Weights of a small transformer language model.
Size: width 96, MLP 256 SwiGLU.
Architecture: RMSNorm before each block, rotary positions, no biases in attention or MLP, untied embeddings, normalized queries and keys, local attention windows, gated attention, exclusive self-attention, value residuals, hashed n-gram embeddings, a smear gate, learned residual scales, skips across layers, norms scaled by depth, capped logits.
Training: a variant of Adam for these matrices, 208M tokens.
Each number is 500 + 50 x the weight over its row's rms, rounded and kept within 0 to 999. Layers, rows and columns count from 0. Numbers have three digits each. The size before them is the row's rms in percent of the matrix's.

# layer 13 attention key, 192x96, rms 0.191, rows 40-116, columns 0-47
105:568474506491393462520580530485516555552449408655578512470467505480428460554481543457441480432547506388453455529451500477581528518506491524518477
073:428488496457460544532481487415503526589397540538516540549551488555513474454465480459444492633493581518548420501456451620474410543542460558525456
079:463473471555543568564511522477520521512593488441471544504528498438510449372521538519491538536474503547488483497508575437425511578482387480460529
114:458442517443432470468492479506551548474399448633517446492620554447491465569559478422500499483564460481539493495467455585595468477567574540573459
083:432476420506435389529414481452527434472573504533519509489498496455522574534560490432560471486581513558537530572474522507528524574523578531462432
121:451448521453441503458585568529542477527491471580456508562505501424455500550452519416483477497588499502491492465466458544524432554550558502538522
103:414485417500565522467551500401495449539498545544525471541421481487504496527527518487520438570440524481511547490477505465466507500462449520415549
099:495434587508545508508493411635517468498484459519472492459587575452465481465488447474480497478455478431447552467464440518541506468465461540529492
093:515483541534487453463574479597548579501539475518462448620536393471408560475516551485494537530549473485478507487533463598473504547484476443428540
102:462479492544475479432521391554452433461584451588564558480518420490546479469472545503516530492498563495497569537550559503469504409486504525435572
107:446482553409503459505483568530505581524545440401408480494539551491454441599495502440513604480415475527475492554416467492448448550526385489480380
114:490449416537465470528567572499583479478517492452475497440579489433457448518391558482569346445522514461463437509513473518540493500502544417471542
095:442537435538534458516412457463509508491406535441489454473361504513493487511457506489531543710485515399559547530495437560485474522503492561469507
105:553507552524512443528500568495536612469576534494508544581599567430532393489564403481474486466544418487454496573444530499481466462578412493554462
093:568455486536469537469553420490437521401510450504466479540476522451400566411389529531396590501607568455539545511551511457500472480488494442400400
104:576476516499451526522547473607488472408526430458471480444516424574460472516519520538462417429494536537589531404412536447509470486464574493516459
093:592443450478521470450508483502546483388598467540500573468545351543583500515544550535504486484461493593493486548446536584564507547527568481480555
100:504419596444463469469480431512454536506499527550456444505519522510490463438558513534449479536518531427459522519459587401498467517428559462527486
117:483509525514458503563499457493539497480490531452428486472614535487481335516515489470479445458497432530540426463438487488510479583510566524596492
102:580484520490429491476472514607393447516524472480484484425570494416451450486554535508538433456567485531530645471500526523548589530495558422439462
088:483486525554522455474564411461580432510478503549532457459448457500560489524526602540490494492460467552410461436490461527547488478433435413494516
099:486583518512528462528437468567440508464494455404482451532433455435361526509461463471507424460486488584422579482424464474509546495474496541511514
117:462528487469502494539503581602513556556466401398397490513531577440480478525536513476412431448508472460472476533456447426486477592549526468552504
097:408526426495492531551570436501581500415532431479395542494545548579470513461519535482441534570484430630529579491398524513533490552482478560477462
082:469466436504451483520492544486527530557432495553544451423482483488496484480365567490606539545531532424519562523488456466458372552515592526473481
071:532456492494480459443558528472487612507475539515514477496435513548533412521481430508475480481518494466440484551514423453509422479502507576518503
071:437402454432486421442499522459538558567461488488531453543470499447501484592531443445559475479553522542441462552473480521552441566537524503499451
077:463472439396481423486480439478536521533456537474533496519436512435535486604540512405476468485577502529497461629478458458593429495603507534485489
076:472477536482437460497525499533498530528465568491458457494498619430447565571555551338494529518575487509454513572458486440551436573607531540484458
096:517477472509522586511551509538501488363445566458521455413570507510436578404492477566551484489445616540441457508497484409518521449427521511465486
095:475473536498553487482529486443575545503509471467545506429509474533552590447445516571519466398503439510471422572578588604434574509460503564506530
103:545487567405519559527599553538461447544482472500444600454478456445466502540447558561494616452502549473502509449489523549518440549528448464591387
104:514594420542478587425515511454498431407513532477539538457592498527459557426524519564420452502520542447476555462496498442455602522432512376540511
125:471603463599546539491498542505478439453534523517479533479520502522483542428424466526529480587446556438508524500560555448401546511443485444501501
120:552638452600558535485497548522454475504591502513550499442517474537538569408447475555553499578467536500556526433558558438424523492446528480491517
134:538598465594550522478472491497477506452535552513517511491475481523538510411484505559544536559448506490501585433568530467358570482448485477476529
138:491589476549610509461461481478444493479565575486558546494499465559515498399523478608501540538463470474524548460533606496368541471485432438455520
107:482450452376461519462498419513533523531517363498432495477536527467494456551498512435475465473541456474524477539459507506569467578538555535485474
084:601501410545481479544568515428479463470485391474351492521558497543480534482337485506457484530466493436454501617469524559385463492476492449479480
109:536487447533569594474461494504463565512548447436571489426503534526568451507533476503584451517496530594465623434497429537487547514471526443452538
085:455417436493416562503563518465470466442505447479556571482465522431454521543510564464501464525554453505469600465516582458530477486462484614435422
099:461449578387550499556548483576485467425501501417474584488484424526529591455396429527437473458410496472498497550469383539465527432498511427472479
097:534505554502462444520444498485536575622508433555548446503606501496532499475523344489375412570494594512438448507524543477449480520506493461582529
099:521447432497507433459483477444502521476486526453500499423537475620538612450474552391490502462520589452454468539557509450513560482492557505424452
101:524517500368419611457598487451550559541465510535488505471431569424443472450530534415543576510500441470571502587499530461517542501555516519445518
093:523486573478567566476573483500481443515507375496525509510508475501557648529477525461439539431476441520504486543520450461510451476516371503404511
104:487492503536487429535393420382516557536583537462414513586450542449501555492403488470464555521565446443624564564461495505483445606573431461431565
095:487610366556451459502594446402519550520480427523505521464522429524564501537498508552498439541539532525463499509518417596438505408563585546456502
090:507462445528454550559510521469463533553545429563532469548547570491554512502393422533565456434523495507526452535477412489385484393466413537494485
097:476468540502510464520513488461555528510468516524486503509441457444441568506520560452427607503493457502478451479481519405473476511421504541558377
089:561541525473447446506463501491454486454469499498474507546656565438450457417527520503625489546526412446463520541501542534573533535473561510533415
106:591505542477469431447515498562486493486476528452590401525544416516492454577514513491506597536577560570497459450437537550447488452436554457455456
089:573439502519509490567481487494358546534539463525503486433601401497591527432469498574574489521579517446603449507526464578394536503475507570518498
083:500521465380487462552489573470516528573489500498526582570572529538480551481372566539457508482453546438444460438523517529498494541450502526560465
092:478500526485523561579528494516549547528518435439451459471526481628560426515383610400514439435483480463529455431520460497555508566527503515476433
093:571405443516466428468477538601507450559522495510611610483557437548452443471495564488559533519482485449428486518516482552494520492503541462539508
084:519553486532426496467503516570419482515502572458555426437629468516477473518499588494476503520465480526497537462538488484543458469536412529544523
080:482551457547552418565557565392541493564537487541520526537473442540565502465429469574471547609469500505508436499520428493490612482524405524448462
106:531500612485447417438528474506569556492460438578508572506558431473505538578585502444493427548573462535528434455457509549518417481567524530498498
069:526482544462443441525489499551482459489444549540521568571588457405549422553488465486423472476495463419501418528501473562573455510523549567450499
100:629480511532468491545469442500450463472517508525583565512464498521517475495433456564409524535431514483545448522539419484476490424475523592532518
102:553500514540485517484393564480517432476519538497618537497438481489545486524504510464552553605527508539528473407608538499520447412475569570462578
113:503465519544433480466590528447503445531533508591583534509529420476573492561500503543592511537513544550512577555417436448528418445544465547442393
109:482500488510506609535534485492480416512508605536581575521472518599500521524531436528527508584438547470605460486590511524460550481409430455441531
064:448440547462539487405394433487534553526475558471460559500506448457581538587427545504525449476468552527437444542494564522455382450498614460460443
093:503470503553548509494496568402570436476492420537536472568541506509538499447423511458438563531410566496435498500601530519482546557515475581507518
068:487501524509572534521486534538428540476567567443439461580407553489433428510563463488545490418443571531451535443566483455522517519472456491634502
100:468466567484509453462594500481539543519455445450435549451554480412525572503560530417587506456580503523495473523472542537488462556552536534521451
080:433424629489454466492513555544541494504385454455510466586510465434463542570561468427508463477575520440517478491466499549579480496476549474407518
127:538506461563518557451473485521408451461440571435601478468510563577498413464493497551525497560463493477517502440619491533460469428423448450523534
119:519457461552502520509464465479536403520475514542528508510479475497505626482457500467422481538487491490523565583510528504475433471526604523518482
100:483525513467552477468557511414537536509575439451435463384484508519448561397546524468533486478481499558570492449556538541476612553536457496516548
095:506553499481549545500649579410493516523478538466542521499556408503474467401450558467495555505480501508601495442582561470469483514497458370458496
098:593611422450517520461510550449593467484518524583583483505494475462535453434496554556533548490555507524637634509600537469518531493463489475471532
103:514414516454491464556503488497599535520554372523465483485500465487474612539493515505412538455478418566511499558462443513567518528543521628544473
102:527441594505447482545530506504513495598554417492470459536435452414512502529402474489491550467502431495511528599353446512532599503551557510465551
092:571466523520475523513498525595519374538474455546465518528476483392467463523500530496467460446504464509442373501461562515536531450543511505541468
# layer 13 attention query, 192x96, rms 0.194, rows 41-117, columns 0-47
090:498417477540454441515469515551570477451582459456515455579506498528476458548552494484335476575555553478482505565503436509545457459518510517470377
089:522474490523580557482469518459488502413419457524485451503504522490456522359456579547525497498393500528397511451494593499502509505449481526482487
109:501404496489488454570451514590549485451551483464476486583597453470479439561592493457461455506561531468500446585484417510581456439519484521556468
087:529503608584428468518548574552596420528605479511556511516493474489476569538468522403555517463555477562474513503493465469595418514450552451440438
126:487421584479458444538530530556556504509531460487494483592529469474404514545428445386488500543605472551517536482419407425560376497511503518489490
118:521440486622529480509514515536498428582448563487556632495472531472422616559561436485503553499509497393499535467440531458524495540441531453481430
109:589520500534485536519479546460468417465478573547597501535521487488573409459492435558455573576467578480588540501576424566576450403449493570481511
097:489458575497502439485439525562587591533464461537425523600475517557476571491431515525459574443481505464472503338446472517449540477507508407509559
100:545518538505505495422512465413435410475574500472537589501603468515560446573516463496554355564475516538567472490530540496529489438525452535478438
093:440588503448463576510501510462549557516498510440467493373530537476468463493488559501499555433425576465480604516459518444502471524528475501489435
094:480430495502485505495553431526632535429534460410512518502489516534503528520467487487495499467527370475481435488496588353571406532536518471493537
097:562488453572575476583548502544493401518452619455474505584423475531462535533516514495428561625509616481515595458559476541521534496493470597519520
091:494572456531474493458528561484528564419465498632670561590543505487498492534461556552485467538447561526516510493579506505472422473550439487439499
089:526530521441512496502430513407556519476491546511403478636462453508560459472498463553441534459463484526533461533524495364443465493594521468444540
109:455514461535509474507484499395392515445557554524501529520476434582552538525491418503474372501492449495451465464480570434398489481465409475509508
102:510421511523588461460486443644483521503488451503473585470488400566502515505506554480504494426490501486553479539438396543513566535503437526547526
100:526520520540539530601436444461492567551477466483513478525378515579516506450350537518532559533559471463660469518487460514510456601447547470472435
085:481561520509456492559659537528491662561502473545489549416539482441438449507455481448476491455528447494476484535527549544487482482487464515524461
093:472522481523544516554376534504419633521473444451508561496493438492453485538501571556513511435535522492539433426456470582542498575485516572549461
094:448478576547498511498463500588578483492440441472538486436512516466489417454529485529450594501540496547510580521501483480607473544488493554559550
097:498508611542425509493544572493456460611565476395463527498425498487555558469547458582586481467453584505398524518531523441480553465484434528449526
092:427491481465486489540530487435576539504389456515472531488460508439466509475411493553540499534483539480480542409485470485440476528515535526597542
102:422573500496561572483482473451526469449501536439425459528583409618432513521416560474555446436448483487533494515411437474623545500461558540395474
095:451540425520493516404492567437490578467501560526544414438461507565544524541468615527483427544519510544488521466546481582420456599436570448438524
076:511544503497487521392497531490542530537513563519527421456418471567594601525447522499540466492488489629532492462554414558414565542447497439537545
072:478352528438436415524555508513529525446507511520464476597505411459482521546453469452524514522534575514565568470436498523516423570559524538496546
100:471355494443446437587509478557556535537488450510441531538454461479460463564496529433493483463551491437519562558432418499540423518592541505521478
079:426548541489466441550537422475484509494515519469464528502397554530528572570582511422495588504564471446490494521462507495512407526618544532531503
113:497540502568530555464481525524522475493504578484536476367456485500561531421515538584535501477458514604424519521589484546542548478380485515469601
087:479439418454515481546496447491471490524564509470483575444529571448528513455487529546538496516449479548502482519525560581540516595471537427486616
091:636491403481530478504570543519548410495463514549464480493541429468520460561415475552497595485416512494519464548474504498428473528553431487535492
084:461578521557558505542490467364493520504505482506584452531526471427413513439533556570493511569504504468428534469482515487465628530415456523553480
107:517562462504577510422440505455512521501511523506580500454526511505507545440490525556529558567473471572522510437547544498454545489467540462552471
101:478568472554559504413441492474450468470511518512548461451498561478527520447471514561490521522466507587503508438596538485424523501444538420485521
108:476560456530547521430460505446477477447516580481527434455479512493566590485560484554553543518485554509508597436587551568383561462446457455528498
130:547571484521541513477451478459431477459466555537584527492513509564538507379454506552533584557428518493512499418623579458446531458472416526458487
103:485530474509462508464525420534522525550577471514472571482555534550472515500507505459516512503454510507541517510447552484629435585580601489540490
099:616565435556533468511549596392498561407496442441483512519543572506556557458510504573475496522492518517513504483499526519510526549534514484575515
105:543519471545532507473457458478508505425598526508503494500484490562476522451585430529590439508462498427498571567532477509543510398441438422433514
091:482390447452473477563503513575483498501545585498475539442444570502525595505486529487511451478512516555511553488493596468591483528544511530551519
091:524447520463502537486514486531531529451480522506542463484469471578557460458544517490473399542355492500494502557585378610488634431455481417404511
101:536479534449549401479539561499588605548503523504567523566533581560480519406518516490489422456507424483506493417468594496529479482489543450534582
100:441489487465567455506368533437433521507536433547458512422415531514559443494520597443362513514526459421491528468535524543478504532567550570433500
100:521527520423447621467576420487507488564476490511506425485488468384411499442454612442436479447499469423561517510545522508524436513525577484541450
089:484507497628593489515545477567469466511548479506512465493512497451516498526431505442471505390418401485538456513512481423431428582490476448478479
095:511491561501588527447460445527483565505472573512477559582543604453487523525480522459469537562534401466587512539508500400495444587562519486571462
087:542605429534453425521520517441416505434553437483473528550445523528566457434517463527496494543504566473472553530532494574501544507545597536520505
098:624461485536491525544484570465447533509563455424616473576523606502493554531491436572585463515563508512576399480453497555429463484405515478525435
096:453424542481470481448482491527587521532511547509501367453483486478465522475463472458512457466547501460480395471554538515450434575503591461611541
095:460492483484465421408478563546592495483551493521495489549576534450545632534533524540563499520539446496448494548604541519541565535422461509567571
110:595544559511455489453518584612506557457557473463488434481452441508586480542491486516428555470619575564542437557504534503562514466360525494489553
089:583571420492494464500504517501443484504482401497536523452511499437508518520526546558539558500547458467480441480503499519463486551528537426422507
102:568458426405491506548485541445620600554497485507516479528530585561504590509542454543496516600534368521508435491455558547412446514545558471532449
093:428508436534551563465376555503530572519495468580522519524466514588489459511472512532443494463449462457586392531453501394539541626543533475578460
110:588430444395475466529493515497498526523496515495531549529392527559463455446547520488437491507500480482474460522530532609451545339472499447434561
079:433471569628462450529486405528520528508524491522498516505546525506413455480489437516459476458597468496457523518482552473512488427532598484562530
093:524558532502587520549450625521575457567615511489524493455447534448563430508455547457536567503431495506600511506494562515579517539501434588500578
090:461499522469401369500498583560484510447420450466540621523549491441516456584536424464475487485541497468440538464512463423448436460560515605532510
086:524452529531491438473430615527476528539527433553535475480475520490569501489469546521472539530428528492533455563485484622477572556536547595445424
100:480525543581557526452462477445474543531485455613549467481487561514546513423476430596469484505426492483489558493549428591471594586481507467457456
117:437502550496512514574484559530597478541589566534520444480442565423564519512481525474503608469558473555491554469504514473563476517512550578483513
092:546549492580441457475537580427483502486466542489603544499435467479507622516528457567488484468463507443511524481558491483506528454442375511398527
109:491479453497587512506555550457444388479542520545525489520510493515567507520501421455585473528449574516481595520502439464471483570439478464515447
082:515486513486479474550585551545467657556486493474502570530519518508577425487523511500519478499508618624412422582505460583501494504484548457449517
072:494597475562476538446482467444597427445501551480510499549582475504481535431486479525487506523476506430575471520510472478499515467506411478529471
081:494494495497513575513445616446592426396466574451528516497424546505393534517438550550654626620480539522525508449472515502522481529455451513490431
113:484436516485483429582504571497493458466496530421490531506508490512454504555520521400494482505578418542477448533470534387539458467499501552546481
135:422465543461474444572441558572480518509499394468450494534439477505482483598472525462470514495501481458570524559374450521556452545512574531506432
115:481583454567548553509500465399416585504448492570582496479469525524487473433498477550509538468490519481479499492557508539496570539486485457391483
114:507460522611532483461535459435491505531527533511510499554508425491505678479552370574475499607528555477503511408534506567458460509517465591465425
075:506437480583540525501540531607531405657562518407388479447534443519469426486470539436579536511458527537527485487418478540609495471522522606581517
100:473466545495541448527493495536523507587523545441458476457514407483452637520423546481619483427514524507575524431413547574467441459522523484443562
084:415518459499571390506488633469500518580578529417441484495503466468495557578420530519595610474534587506558497470509508398559466427517476574527490
099:550425518538522534458461388526559579498540486556539485497460434459514492474568471435526483507534433463621385481579473518523532496482450515523534
106:576544591555465591463553549476402464468433505430543514578454444544474445474517427492452533551424554472608487440517471507487558454455530467430573
116:507528466551499541502520506494436500525488551467468557455513536563493508462410538525583445565534488538455481549496477485398510510511515555524467
094:445482447585463524489472385505553583553576517564463492490491521500425542510554481537450462515471585507498549457573610366544518559487497426487463
# layer 13 attention value, 192x96, rms 0.175, rows 32-95, columns 0-47
076:469414513515456537551580555493455515418592476528483451531457451525477531559476425465400506533484478609513474428532511415502515503516517556482405
082:521511475484471547557446573501512340482496485505459486482546469471598565467485466506459590544521441521568576577460539372459499522463595506468537
081:533483488486507464430515494477598528545486534546554428537453515464589470477475426478593538462512388643464476600568503442484576517511572481501497
081:461477413482537436508434502511482514415524514445557470475482495495501513463528443482532543486500509492527583593409477469545473564531499538448412
088:441506410467511528497471576504431547541545460453468548540583471504536446507633433498407461520483536525529459566389496585482499538577511525617452
081:469594502517538435403520570452485511425524504484440516469470458517526486488456566525556514472377515516503511529526432511445529491443521463560444
083:489575454507491567468476546461435402533540498569531501520554483464615477468462505542474509550522447502483535593467511488513537517610548526483534
071:411495545522527513496511445395498594495385501543588495469459472463446342575395515502572475464422406476518499510485514523546530621503428547522534
095:475353493532510514553476484448527487489468468541416571561536553476468525526529374460445459576604528571523446522467449509540515519507532462597560
095:482549577484502501462450417484552533643370493494493568500540412497523556512399524512429495545513462313445491482487472478491439501523484520532492
076:509465592455463447484602450392533576579461530511529581545515594517433480525536498563524444504501562425439609536405441518508567537499522494508478
091:435572538499520526465594507417512431487562517515424522527382490514516474536552421545527472400499535456503431487492501511545410438516436566550520
082:494421581485547465504433585461414451589372521551567492541442492513462526521474430458457543491520464461424512423459454490497487531606468436533518
081:482404522509528462474505489548386486458552440577496436460586553565506488478455471508502526603530532523510478479543456505519469481500541510351503
086:459440610485515519480545545468482454493510519516534433517509503590399426418513570530464436520495368533476464549547530526555480504515448581531528
095:538441528510483483534536564520540534464531532457509462441466528510477528593459482545504513432484405403499555453473467487518387509581530429469482
079:483519565546523455452557444552506485542491559531586416509635493505533538484492505393476454539527563466580585461505463423542504450428438545471530
073:493570447534533489519454527565459501590597429527452588479383483385522535488454420481457487545420471522535592421544441533479496535513442545466552
082:480507501512536493550582489550594524522522493544506556456566486474455613484502494549568527469585528516493581482499513601523518527517632452513430
086:519587525472493509438521500512404428483476442453447468437483505467478512540351606495542617513470558486559441513531502512401508515428495513558579
084:485532493567558470434462571549489447497507573496452528490406434526432533527502534524466544627498451443502522427495512584554484483484422551452608
087:509454530451488543567504451488562505504499483483462544565471464526500422506573507464548459530559452609421488419538532491441497454510581629505525
088:449530411477544558601484542431470490436548526555473467438405482402466442530504523532593516539546416516410550524508506407504591471502452531434482
092:439533442479518451434510545526482484530427595513582518551528614435506537457515438477454550436465395433456555628421525457477509463511530425462435
077:403510416529527503476520501402473536576463470493480568439576433518548366577572533494473522557490551540541531491446493543482583526465437461477649
082:527524552453503499520620525487488420418481489465468453464540444464577465549497533524548386467509360499542477560455497453519520460465437506468515
078:460513441511502518450465555513523371475456519449492500466563491497400407468583517458456436528422407484540534425543544524532401568474438511571528
092:523483512441521487452448531492391568337510552518600501491591492493573591468493483513550559505517461435418561497576495558494520452527534505494437
068:609453516520512471507599473607598435441387499525482480493454446610456485486467545474478535426520506424518530489587541593403470486445439508507465
097:505408497486495587518420418528544520591541420454522487481523527481561528464547329464451488487576488484507461440481502454422431535535522554524507
090:413478492550551489525379472474438533504511601493567536414578536399433552526481512432442551524549559427567559425495561476451480551476521445515499
076:532565525473510404512538473501425552543467467479385513501520467553613487540372510520467439526525524459413515537528499537398524520468426462564480
081:426472474509536503415413569566575516418511484543514516482584526489460466543529487486435590401455502479491459507458537442518607465487511501537508
112:534520521498520460499459457542602556568451464544520554550553451490457483553578572494442601519488349448524418555454514462474475562502492664551489
090:549568582488531527536494548488489427582599494523483515451355552477509503523480616487515440438450451500512506452565526423536489455475525542390544
103:542536567463499532503482437534449459414453455464519449504573513472493490494491459522547493612575496507579502560469492412576593428509486513549474
094:529548595460481505525513466558485491462461494459491433410518470436497489506520517476501400355512561452425471586496502488500451456520462446480460
097:505545478532504548476572452574511391415547394524567503459515454435493500529573549495518565541571468517471456490518532406466601520472543560535515
093:518454583488478435485544512360492430475480562495506591461462387496499530470504503484444497542498553494496605515532531535402458515536537490560423
090:514442570499468483476507512499543515471514492504460494474523521545539508477533426472489518434531614564389514516544476590555488542487483520471533
096:471494544543530547513498565435543450491474437514601419515490418550512484466359624532546448575465489540515540457503426540462526452529519457528535
087:474373575525475529519447441430478499525575471488466511395524496468529510508426487457441424431512550463566517442468530555592484480407530512522518
101:543463488461457509509467419547522346532572497460565523531511480598506519508466444435480469589481579631533509516542484501421516485492517451605489
093:454452525472582468427451512530482444531503505522512560484483436453463503542577508483448596510457391496438552590470578421514473501436493564423495
111:439600527583474607543533419419442447477445421509496554563494567520418590496429385503524435501534599477513471496537499479600434545515473501502477
109:430502487468500442509438465511459480554536385522455600550513476579476484500416482527536496519495441551478473423560464535542517602497476496534570
090:499484453446456536640406618544475505453569473510501475522480436498432545530456518570512551505475460492517605457522480519520452445470536476424474
093:433593438505469468604413469529526502531467531517496485545538455599509551516432471514480509494526410449490397474476431519510458568517493490497498
102:697446468495487577507478588545528508482504421551492500456458518503452567549531423516485494515546528618576404552481519486460444592478540479595457
100:372412445502547441445553500484492471446529521392496588514566489485484475474478563512435535392508504550506587532444524465487534502494508476566575
100:490525437534540513610621494485489439508595521471509522439493456477490551499498517484485497447428502545469570460516498540429468540449498472451559
072:455474540515519520456494468488472499491552532533503437529460575469444438618513483505472523460541419494428420618493563463477539439479513565524562
092:604516505536553505494541493498373427539644561493490562475429619543555511481528484493439471467558451500517509509481507494502444546459528559624517
098:449474450530475440512468503532468383401555437482520528546487411522536530483493552498533448506493604494569536426517441453448492457441483376460621
113:428478503571553486394483388545523529498498442523511528437451432487482426509433490512542546444494500485502563547535473548572509572555456467400460
097:482433576475542457498494621422477474453395500544535576473512478521538451471529481478538512347507495497519555396553521538435604502503607434379601
117:582464587451476479534503401499591475521471553514524518496470460561454564561494488472525484547462473495488522604492502595501473529480403529516450
098:502524540505486558484574575559398445484519469512520524523533374469480569457516415479495445525432402427480545410430485416481603460416491532497578
107:537551476557517462446500596515428464442599491490537480444384481515570498500609607460479426507554522572506564486518481527477463473446512488480522
096:410484527552505450470563492496531504563467480537438530488503402432500535521528389462448516541573480518577408629522549494587436526527483478449490
102:508522440521506469436515608587563547560466510523467486503542573557483415492521526524500384488506543422472442585504519536491565610497546466487501
090:599554546572582583533500561566514540519506504482511350540452487407514546498451498534439491497603505426529521451537496574544558486556485569511464
091:450492496508491559558628384525546450614497445462529561538596585531507499491501357572530493486518467515573571457484509518539603496521430477603505
109:453510407428519424454524496533469431509489490436514596422487602437521459519516529462442538529560445456478491491464529527544425492548553462426552
# layer 13 attention output (transposed), 192x96, rms 0.169, rows 32-95, columns 0-47
090:564506460471454519474507467450447535427580536419401462468323522512540511424519562487455490549558496475500483446508460437398474524487550467570559
095:483421447375473548522538479479480503486506492511490545516507513557519533417484416468559587550441531534512549469427462466388512438493514494512468
092:407431450524551593442571451407519473531451482560643533573489541470554564478483541505535579593473507446494564456475463514451465483528543491513490
094:419476522551526478525531527544486484515482511459416458476488557517532571354531468545499439502498483496485590459463501466635544504559506511543519
097:551506439519660477461510509524465536583475427474484452490473589453514420520579541470409430485416432408533528552559553476430520438521543579469501
092:482595474360579500438471477498494519448531441518472563490506610519542552515530509439618463459500422452514447482476506515493416473481474516544392
097:589444563551575512516464448491491594449499496496501547598490515635437477511512448508550525507519405453551524413546535483484495488523471479491521
085:504485479439496396520475496498442519482479523490484501632459549524532496607446543569509495546388435548566511423488559565491540438534514530538448
100:518545382480453594516451542541420409514561483513513463614448451467538505517550457460562485527540475466484443493466380479521577475562403428491515
098:471547495555529438562425492582409473538419459460478532426564438508562446489484575548505423538496529515503483545426493494572523342504576489465526
088:525480432479559481496560483494540509582457604491621529465434561521378496612527538518524467554506601557533499480513442497488467497555430439586520
097:500521505519542585525538494449508500568496427468516537505429558613509477536508535536487559504464446428527594469515437519492413467531484453486495
085:553567540386540486494407575474569433533447547514563498587559556414451473557531480578490562489451484518477416448497513482470555435539464450497524
092:526466483500467542543552448466532461471591555591522414538501510537528544547496549587467448486482516484300441408525505437502476509516469567543511
086:507461442527555398505503519465512450426439407603523489525501469461588415495510519497563462571558555523441539485498502525481400548551518522558537
099:516484457520490479438526565486539523484573470494451530506448491506462486581454503416543486498463513436504519513427498473475422451490577516443440
088:572543465547546473489520480449603437551383429509488562479582521463501561515471457535455481587625488492509461491551558433539449508571555479464576
093:533508423497481525513490545548551515454508458428463422523502457581490559531556408474460505491465497478484466472488441434438549478585599474484503
091:537597448636433560390550446525519471427496487528499548455490542485556524514512544549389478436437498513406572457484484565521512573556547519442558
075:604504523492425515593476491473477520467425478421450600412541521531582504553444506575549486427498533554531417507607408553432547468390489448522474
090:466445539461514419467504523495528436531481390526264524497521447487519423496543538446475473549462455430487447496469442513430461501490559451515546
092:479478416527513526482505487482558536529506428575570492488477530515527482457533544533411468540514622512574486529551497458535419530600579550513572
095:463485525534466498453470478466549558548439481479306489475543487448516528489423405513470493613455516509472462474585434509441480504499509571534484
085:378480531570492459459487533554509357521461528489551479582577570509547483519538405529516534421432525542492518479512572527493491554489498459566449
095:452531428490488499581477479592480567487498407531450526493503499486520450465555404492519566601465403526547355481421509556502549476449497585480514
097:518572485432495419564514486478445542478559446538542524596541599474493563450510560532506470375463437499449516483530582530430442488423494493451508
091:388529468481479524387427519518491459495564474538420506433475572503436441431518472421530455503434473555527502542589606445555507525476452555539554
095:509534416488555571459509474572575493559496535554512504497500502519451465369503502470527521406550487460540539518511538475470537506468601541505475
098:435534416455403595518514535389544564412406388424465570492570572387442495564521523514546497480551436495560474466599466470537496450553498450507527
093:505525517516391594515447512469475484499440540527503482645496382537515532380539538463474536585406461466513467511486448417621447418561487521512459
098:550473516506454513578471503515465448476526543535426501473522454395553460434482436549498460475509594544505473537490533533460507528467488435603443
107:551539497404492486502475547497494525467455508449544512566489536465524571598443494548482441468466471475561462536491580531518501487460459474552525
092:508482558439562555558489498467524491649455564491556471477523553510401511442474520539522500586551483453525530503456444513483502555547478537463446
083:456535488518566471585515560482465507552538553435373483533554566508462462468497468531447479592509481545470544581482581530549451476424445532568455
089:564528469462512480383511523520577498381458513481509393542369444504531537537438541557565437406525537483435466479503452520517537457534443470481508
096:417533505459430549462459477576437551474474574519465601552521427527447524426499500559448531515502529458548458538508526581434470544541482491458551
098:569487544484511467615579485440477488493552470472486515592488454449468518478496429427560511477444485427527474523523620538599508596451442468438437
095:484492487454546512415487465518443453462479486454479507526484535511536481432529478380402434373550483511473466556480468571473481439457554464545557
092:576586463485401543539548577443578592520468466456540532553500487451519514567503459592599495425502534469414497478556550504464545471529525535601527
092:511569396572465492526519538493484475418553461542431504534442524448521501490462507490479481503566531544478577452563468486626542443430564495497642
081:615508481458534517505552458510592580563460489543362499461592526516510423532473484508488560518477569458489493535528434452469444506487472543521466
096:528557471442515443548484493544537604483566422452469455547474475486480512623494480516573551532423492441439533613566493421529478459529422535558436
102:416538530563470642536447584598463536455559487482432405441516527492549505442497452509443581532572519547561450478484404503421481544467525462467553
092:514458437413451426523510634576506556480534472431513459471432500476466441528403559547592436460538528558552616478532455526502446439463490514511520
094:509482427464469522439466449518461519522469451592539568496464481541506418571524420319526565425481515561527543466477511502428459504547483407488436
100:512443509589406613466424480503460518512565527541481524417471499458443411551517514511509479551517514422412447550472536509521538511505520501507439
099:490470577463519461523498574533570542536571520441431453527419510499558385457567552438532477469520438540472392518509482536462525432483514439500525
089:454417459465515424448460573517505523590441477527480553508530544394506514495539588501473544499410465561490485528489684458484500475517529415606498
089:616586500517503506404513531518423490454600476476537481522440460483486509477531450420469505524502489476445506508572518520463600507407487516415522
090:533557518453412567492491560476509482501580514492515452464569555458481468571448501473421494530633541514519471418587500503529482571476365503430520
072:580540451458483458561526582476538549425471485514573431473451450551468458486529457584499504530509538522495575580449556509464523425501487519472551
096:464476513506583542504556477439458462573508465507498521499516506425526362419425464433498495488533470473506469567487550495483380427440561469452537
105:536462426492513550394412577579456491454522454489531496521481454466569441518559436533480491542496497491458494477464489466517503406512531508436572
103:547554390429494556545468358488564512474428485474427517440546562441448565569448497405485482408445505550411498525577489515455479490471458475501497
100:500484449559504485521514533556460534431545515548492471527535526555490558467557531604470519495448448476497593458613510526581496517507537491485511
092:473474421465426545506533495486599409595422510517477485509530584416435453507520467554561497537549561508491490478514448430524474439526506481532504
092:417505394508444492542452488515524468573466466492443478494452478450535439490480585521540479463534483566512448479538463531451403455566517467494512
097:433532428476533401616459558531551548490447460404519478422453553500469451451495495428496517502547584498500570554506421525380455421498461472540497
084:454482467473562495522480496492496545411518461449555527566558501484477619608410501540418483426491494453453626435577382483520405513459488412548475
098:572576509541501520557426466435488508491435410532523518545531544485522471468531455419453489490494385569436609501517585598539470449459515505442470
096:511410491558505528450486437498506470541502456545524500545537622418493569538424500518434436400512520543559627450463492415514512488437533537529632
106:503458450435511533509481458526500452437489479492549586511527461544517429587547498487494532495507391559486425460498432506418519439500525496464530
098:551559400540519463573417447519481484515457529505556491554446541516444535464519550503374537516509519530484531569471562458552473498564569563434495
098:492498551575419510530560492594582575486483516466520433550513388472481548534435570539532515570441511434473459415480528524571500506500435497475455